Each number is 200 + 40 x the weight over its row's rms, rounded and kept within 0 to 999. Layers, rows and columns count from 0. The size before them is the row's rms in percent of the matrix's.

# layer 4 MLP down (transposed), 640x320, rms 0.0833, rows 416-432, columns 0-63
108,227,157,149,195,178,230,153,224,208,151,230,179,143,234,167,154,96,176,176,160,182,176,251,131,201,214,230,191,161,186,181,191,138,221,233,259,202,230,175,182,248,239,177,142,175,242,188,194,208,203,121,166,227,137,215,210,241,146,187,228,231,256,278,168
106,115,234,159,262,206,213,199,203,186,230,204,227,204,218,188,209,220,240,161,163,175,192,207,202,251,200,271,166,238,150,169,197,203,204,185,206,100,194,208,228,96,190,221,215,169,241,252,216,220,238,210,162,284,242,179,214,241,158,137,264,231,197,223,221
098,248,165,271,226,165,172,219,176,217,196,176,219,225,209,193,140,90,165,170,213,204,215,247,177,172,170,178,169,214,117,266,183,210,264,179,210,144,134,178,212,197,137,239,141,195,196,275,192,192,166,203,208,210,289,216,218,161,222,147,206,218,209,205,213
098,206,180,212,186,240,176,221,187,184,140,214,142,164,152,153,221,203,233,217,224,216,191,214,158,159,198,166,222,181,249,149,143,238,183,220,157,242,189,167,281,306,228,164,281,131,162,151,208,159,161,106,221,162,164,190,209,248,194,226,204,168,227,239,194
092,170,180,176,151,187,212,210,274,185,181,192,175,143,165,201,205,157,192,238,180,212,179,246,250,133,180,209,164,215,204,130,222,288,174,218,155,199,232,152,274,212,205,188,174,219,211,202,174,152,87,204,168,207,136,245,171,245,178,205,137,236,207,196,230
106,197,229,251,183,130,140,285,123,189,172,162,219,201,226,229,198,193,268,264,197,157,158,244,172,126,211,237,189,217,189,191,152,184,204,226,232,235,86,164,161,200,209,222,261,185,167,250,160,181,289,211,249,201,155,174,148,213,241,152,243,114,175,195,167
094,208,209,192,167,171,188,155,161,174,262,116,173,184,201,184,188,148,188,193,224,282,203,111,203,209,193,168,205,150,148,258,232,218,209,184,170,227,300,131,173,126,208,209,234,211,156,213,179,240,193,199,140,197,274,137,179,218,177,248,266,139,256,162,117
106,175,208,272,146,143,163,153,198,251,208,164,226,114,218,214,223,191,227,227,173,216,238,222,192,116,202,231,251,228,149,207,190,186,198,207,271,177,191,151,253,222,216,292,234,177,172,194,201,194,175,182,210,199,165,194,91,244,264,199,199,170,239,181,228
096,241,135,140,219,206,243,177,186,217,199,209,236,176,162,99,141,228,184,309,167,196,175,200,223,273,174,218,231,248,176,125,151,141,221,239,125,212,195,173,221,282,189,195,152,146,203,226,249,299,151,207,146,198,211,186,224,236,248,143,229,292,183,180,252
105,253,183,208,155,188,189,179,157,291,161,182,186,226,206,162,269,217,273,201,145,185,241,200,259,153,221,215,210,188,210,161,210,213,220,147,144,206,239,216,194,163,146,224,182,144,227,218,243,227,200,222,258,245,253,177,205,227,240,273,134,209,257,211,177
103,162,212,226,246,199,197,186,188,220,246,245,150,96,194,192,204,214,268,278,120,229,224,200,243,128,213,198,191,93,157,186,244,219,205,155,167,199,231,168,177,242,191,210,187,256,250,221,236,147,206,146,161,240,230,238,200,191,175,162,200,180,170,206,165
096,97,152,187,183,246,247,113,207,155,223,150,249,226,208,217,263,183,281,163,198,120,218,209,240,187,170,172,171,158,209,207,174,265,252,186,201,159,233,169,214,169,214,137,229,248,170,290,195,245,210,217,244,71,184,188,132,169,188,161,204,260,143,184,204
097,220,282,196,197,272,168,192,207,177,235,214,228,156,181,214,221,261,232,116,219,237,225,183,208,161,185,184,176,153,199,243,227,117,204,125,254,252,151,140,140,250,166,176,152,197,257,234,227,196,203,180,183,214,172,204,279,245,182,208,143,179,238,211,159
079,213,216,171,193,117,214,200,190,246,242,266,264,196,225,174,192,173,206,222,187,232,223,292,247,228,187,208,218,187,201,198,250,232,183,194,279,144,144,141,284,212,199,161,159,179,273,156,143,169,192,138,217,205,198,234,216,288,192,237,199,230,271,217,168
101,186,164,259,171,243,211,167,197,116,154,282,173,240,174,178,180,206,207,193,201,211,188,230,213,307,196,182,186,215,221,249,232,202,169,194,204,207,223,247,210,258,139,206,233,137,246,298,258,200,172,182,204,258,211,231,123,182,297,180,243,249,194,168,228
100,238,169,264,237,214,205,211,236,199,246,263,167,206,226,328,229,189,194,202,242,201,215,200,281,177,284,279,194,179,199,153,231,249,139,166,179,176,195,215,168,155,243,245,218,222,188,172,218,188,195,192,201,165,149,222,198,276,193,182,203,253,175,181,212
103,146,125,228,209,225,233,204,277,196,246,218,167,206,206,222,207,219,256,280,161,129,186,116,250,126,240,230,174,166,221,166,199,172,181,281,162,219,162,177,176,199,142,184,239,212,211,189,224,201,279,173,274,201,118,223,171,167,149,109,158,192,238,174,226
# layer 4 MLP gate, 640x320, rms 0.0982, rows 417-433, columns 0-63
099,206,73,249,168,189,210,232,190,124,178,249,188,285,232,217,226,241,155,155,237,203,185,136,209,186,220,223,229,168,275,176,212,180,215,156,204,272,241,207,170,238,217,274,178,155,143,178,239,254,179,177,214,161,138,146,182,234,215,203,168,202,217,234,178
103,138,213,169,128,184,224,210,161,213,213,238,179,200,211,240,242,113,216,165,233,172,212,199,159,224,198,141,225,199,176,207,172,157,160,166,105,175,236,248,197,244,195,256,223,201,272,147,125,116,214,237,241,201,224,255,214,214,176,223,176,235,223,105,234
106,232,153,109,200,232,155,192,223,213,250,126,165,154,178,201,256,195,215,212,223,131,254,190,232,253,269,176,246,245,182,213,200,168,230,265,203,168,226,230,141,162,216,209,255,142,189,212,187,179,192,200,215,144,184,221,230,241,171,233,189,213,132,180,156
093,205,152,179,164,213,206,147,208,183,192,192,147,219,177,149,218,210,222,178,194,135,212,197,301,230,138,188,248,154,229,128,181,236,171,91,254,165,208,139,144,198,184,207,176,153,247,143,208,142,212,219,278,295,173,232,283,248,133,210,220,188,225,196,195
098,190,143,73,214,244,224,181,193,186,166,246,158,230,166,183,234,239,189,159,187,242,184,239,198,216,165,123,248,233,143,80,224,176,238,236,254,181,254,221,138,195,230,258,189,236,187,200,169,241,147,177,150,176,204,257,186,208,186,176,261,172,209,202,202
093,185,162,137,231,260,145,202,181,180,158,229,147,136,236,265,223,136,172,256,269,203,251,154,173,224,172,214,266,235,234,228,155,214,258,199,220,198,176,164,208,223,239,201,140,199,197,240,191,211,177,264,190,320,285,218,236,217,217,226,205,247,185,147,216
093,177,146,195,223,130,222,174,167,185,218,206,172,156,218,193,172,277,242,177,113,209,206,215,203,189,176,243,206,231,175,305,197,133,207,157,175,237,156,258,209,171,132,304,219,204,214,247,221,186,156,171,144,167,241,185,221,207,211,203,183,131,235,154,230
091,143,140,213,260,147,294,190,174,200,200,190,189,191,196,182,209,216,238,234,117,238,190,150,204,234,170,229,136,207,210,184,134,252,137,201,210,220,154,181,151,242,232,173,123,182,177,203,182,232,120,194,263,192,161,305,182,123,157,166,168,180,213,200,244
096,165,201,171,203,218,256,189,136,101,209,232,184,273,210,251,245,165,237,186,152,197,132,204,190,211,293,122,193,199,157,270,170,163,249,218,207,165,198,220,191,218,154,202,202,222,157,253,168,269,210,183,218,149,199,263,257,208,241,182,206,179,169,255,165
101,241,207,51,166,224,175,192,219,327,195,188,219,193,163,216,207,206,196,171,221,145,195,201,203,150,177,190,204,161,239,180,136,177,268,220,232,252,209,284,181,163,258,236,253,207,157,204,191,158,237,218,191,237,126,184,132,184,204,208,140,273,206,158,228
094,182,210,238,158,201,184,186,223,165,197,186,197,204,176,259,215,172,165,214,202,214,138,234,222,191,246,159,171,285,226,280,232,162,194,249,167,145,137,214,272,213,183,206,176,261,235,169,160,190,184,288,195,254,193,183,183,202,194,227,205,163,220,149,264
098,225,178,207,170,189,244,215,222,247,208,180,143,220,232,243,142,133,172,250,167,200,217,191,279,247,163,231,189,224,221,136,143,153,274,222,159,174,311,185,209,159,200,206,173,275,207,187,168,151,167,271,244,182,171,270,211,165,176,210,213,239,127,210,233
088,207,210,219,207,193,181,255,135,238,244,158,222,180,225,163,218,210,168,228,272,178,153,286,206,236,162,117,215,194,207,177,145,214,142,245,232,235,165,105,190,177,288,138,223,171,255,206,193,170,177,246,249,175,252,236,142,186,138,180,217,189,267,156,132
105,229,259,221,200,178,225,235,265,222,162,202,179,168,212,197,204,177,149,190,235,157,284,137,272,197,172,190,207,182,227,260,330,185,191,148,295,188,158,148,175,221,238,228,108,202,118,260,226,235,186,223,228,191,260,225,183,201,196,176,146,203,207,196,241
107,184,237,205,166,149,239,189,224,210,243,234,131,163,205,215,223,166,166,218,209,119,172,206,245,162,186,226,222,170,190,231,187,231,199,215,252,260,240,207,230,173,166,203,139,237,234,167,248,187,242,200,258,192,183,148,150,199,220,153,109,235,226,175,232
103,122,245,140,192,149,202,117,176,206,204,107,257,219,265,146,196,199,146,181,203,156,174,158,135,200,229,177,245,222,184,211,206,173,234,241,174,149,191,243,172,211,159,162,183,71,190,253,186,203,215,195,215,240,166,101,188,182,205,230,222,216,144,142,168
105,198,151,226,178,201,235,158,231,232,160,171,141,234,188,259,262,169,174,192,192,135,267,121,257,160,176,205,252,255,253,172,250,171,211,268,211,216,251,222,158,225,158,210,232,171,169,169,260,238,151,247,184,227,223,206,224,192,169,194,168,209,141,123,171
# layer 4 MLP up, 640x320, rms 0.0933, rows 417-433, columns 0-63
102,246,207,188,160,205,149,187,230,225,227,230,186,208,165,272,169,197,174,155,194,213,239,173,189,222,230,204,255,207,201,147,217,217,204,235,161,241,198,215,154,209,213,205,209,149,226,223,220,279,229,231,214,226,135,210,198,138,214,165,109,131,212,252,231
096,179,210,233,175,213,213,228,194,200,175,146,234,202,163,229,249,104,198,185,206,211,241,235,221,207,142,197,150,161,178,170,184,229,156,162,183,97,204,235,289,239,183,243,207,188,214,252,204,220,223,240,174,222,200,210,191,185,161,174,235,228,203,143,209
098,222,178,150,212,260,191,158,200,131,192,204,216,153,180,145,271,173,256,216,245,158,168,208,167,159,211,225,207,207,157,251,147,196,179,241,138,237,237,245,214,246,202,151,216,177,168,151,188,190,161,173,239,181,126,178,275,225,211,204,119,196,192,222,154
098,200,151,267,231,273,175,164,106,220,288,199,132,175,123,177,212,193,196,178,215,198,157,271,178,203,165,235,252,232,217,164,238,207,188,221,128,263,191,238,196,194,236,205,187,182,168,215,206,140,144,353,176,157,197,219,240,131,176,214,227,226,238,204,155
108,179,243,214,191,221,199,188,143,241,198,187,204,276,205,179,225,179,164,210,167,102,196,218,198,217,137,114,170,164,172,139,164,236,190,192,229,276,188,201,214,157,163,155,227,229,192,206,199,161,249,129,216,280,183,211,205,211,249,185,181,230,176,207,216
095,184,235,185,190,204,259,207,233,215,180,127,218,144,285,170,193,197,199,205,171,263,184,125,180,149,239,163,212,160,167,295,225,135,220,198,190,183,250,183,188,188,230,192,215,197,211,180,159,242,220,187,126,176,226,192,159,215,242,245,241,124,248,147,166
104,153,203,251,261,160,211,167,151,206,185,215,247,129,221,275,223,238,194,170,188,131,227,222,274,193,148,210,233,204,158,197,181,152,191,162,120,196,161,221,241,162,149,211,213,250,250,262,257,166,184,229,205,154,201,205,148,199,226,191,263,92,186,122,246
102,204,256,162,212,252,164,303,187,267,183,172,253,239,230,230,273,157,202,242,194,235,227,173,236,179,204,261,209,184,191,213,223,198,253,122,175,179,282,203,255,263,106,212,176,169,214,158,243,128,220,206,196,161,149,206,256,193,190,201,221,163,232,125,172
102,203,230,208,198,249,167,179,213,272,142,192,222,247,209,268,192,194,249,247,202,228,192,136,179,160,178,194,189,211,153,244,186,196,178,157,201,245,198,190,241,248,183,163,244,236,186,186,178,195,215,175,257,224,228,172,240,160,290,272,153,140,165,194,232
104,166,175,234,217,197,193,176,129,165,184,233,160,180,201,217,185,234,162,214,227,151,208,225,213,187,229,210,196,153,191,180,175,265,197,224,179,167,214,207,244,209,267,172,202,191,235,211,217,254,211,190,280,156,161,217,238,207,180,227,205,147,202,148,216
106,200,159,189,206,172,207,155,184,214,187,223,242,223,256,178,178,221,201,145,209,215,226,226,118,175,180,283,201,246,221,256,152,142,144,239,177,194,241,174,185,197,180,189,201,162,201,152,189,226,175,167,216,238,225,227,242,178,154,202,210,252,223,167,185
100,133,221,218,286,285,99,179,219,201,181,269,192,187,155,214,227,244,195,240,254,203,193,123,144,177,146,270,190,237,173,131,189,213,219,191,242,237,187,188,202,216,223,192,198,203,153,198,186,249,143,182,229,190,183,202,263,150,286,178,201,174,228,212,231
093,192,180,227,215,186,194,177,157,184,160,193,259,208,228,215,197,163,197,218,230,216,234,264,212,164,76,218,189,124,175,174,134,223,186,209,238,201,170,132,186,148,282,180,180,163,228,250,145,207,144,211,214,231,182,211,192,208,148,244,177,184,196,128,153
106,176,115,231,185,221,252,131,164,194,198,225,133,224,211,174,228,186,219,197,186,169,184,184,242,223,137,167,204,180,172,208,266,239,166,209,212,110,217,189,229,239,219,213,159,174,260,236,267,138,219,234,273,172,197,222,194,189,217,186,213,280,228,334,207
102,156,202,182,274,221,190,153,239,171,205,196,234,183,254,192,209,226,181,224,219,183,254,192,214,181,226,256,131,199,237,224,190,156,218,121,132,201,151,207,215,192,255,249,195,231,229,183,243,197,174,160,230,213,180,217,182,206,240,198,185,255,245,192,182
101,200,171,223,178,138,232,202,285,198,208,183,119,205,223,183,254,245,213,208,158,161,220,98,150,132,309,261,209,178,248,165,170,208,196,275,216,193,192,193,206,245,197,175,205,179,262,160,218,267,225,228,173,163,166,192,127,160,182,158,158,215,183,200,248
099,230,162,217,164,132,239,211,200,186,162,198,284,211,286,201,170,230,274,237,243,211,219,241,194,187,196,234,175,141,202,87,156,260,223,216,193,169,134,195,176,220,125,183,239,219,214,204,249,206,163,190,246,196,234,155,163,168,251,225,198,215,221,236,223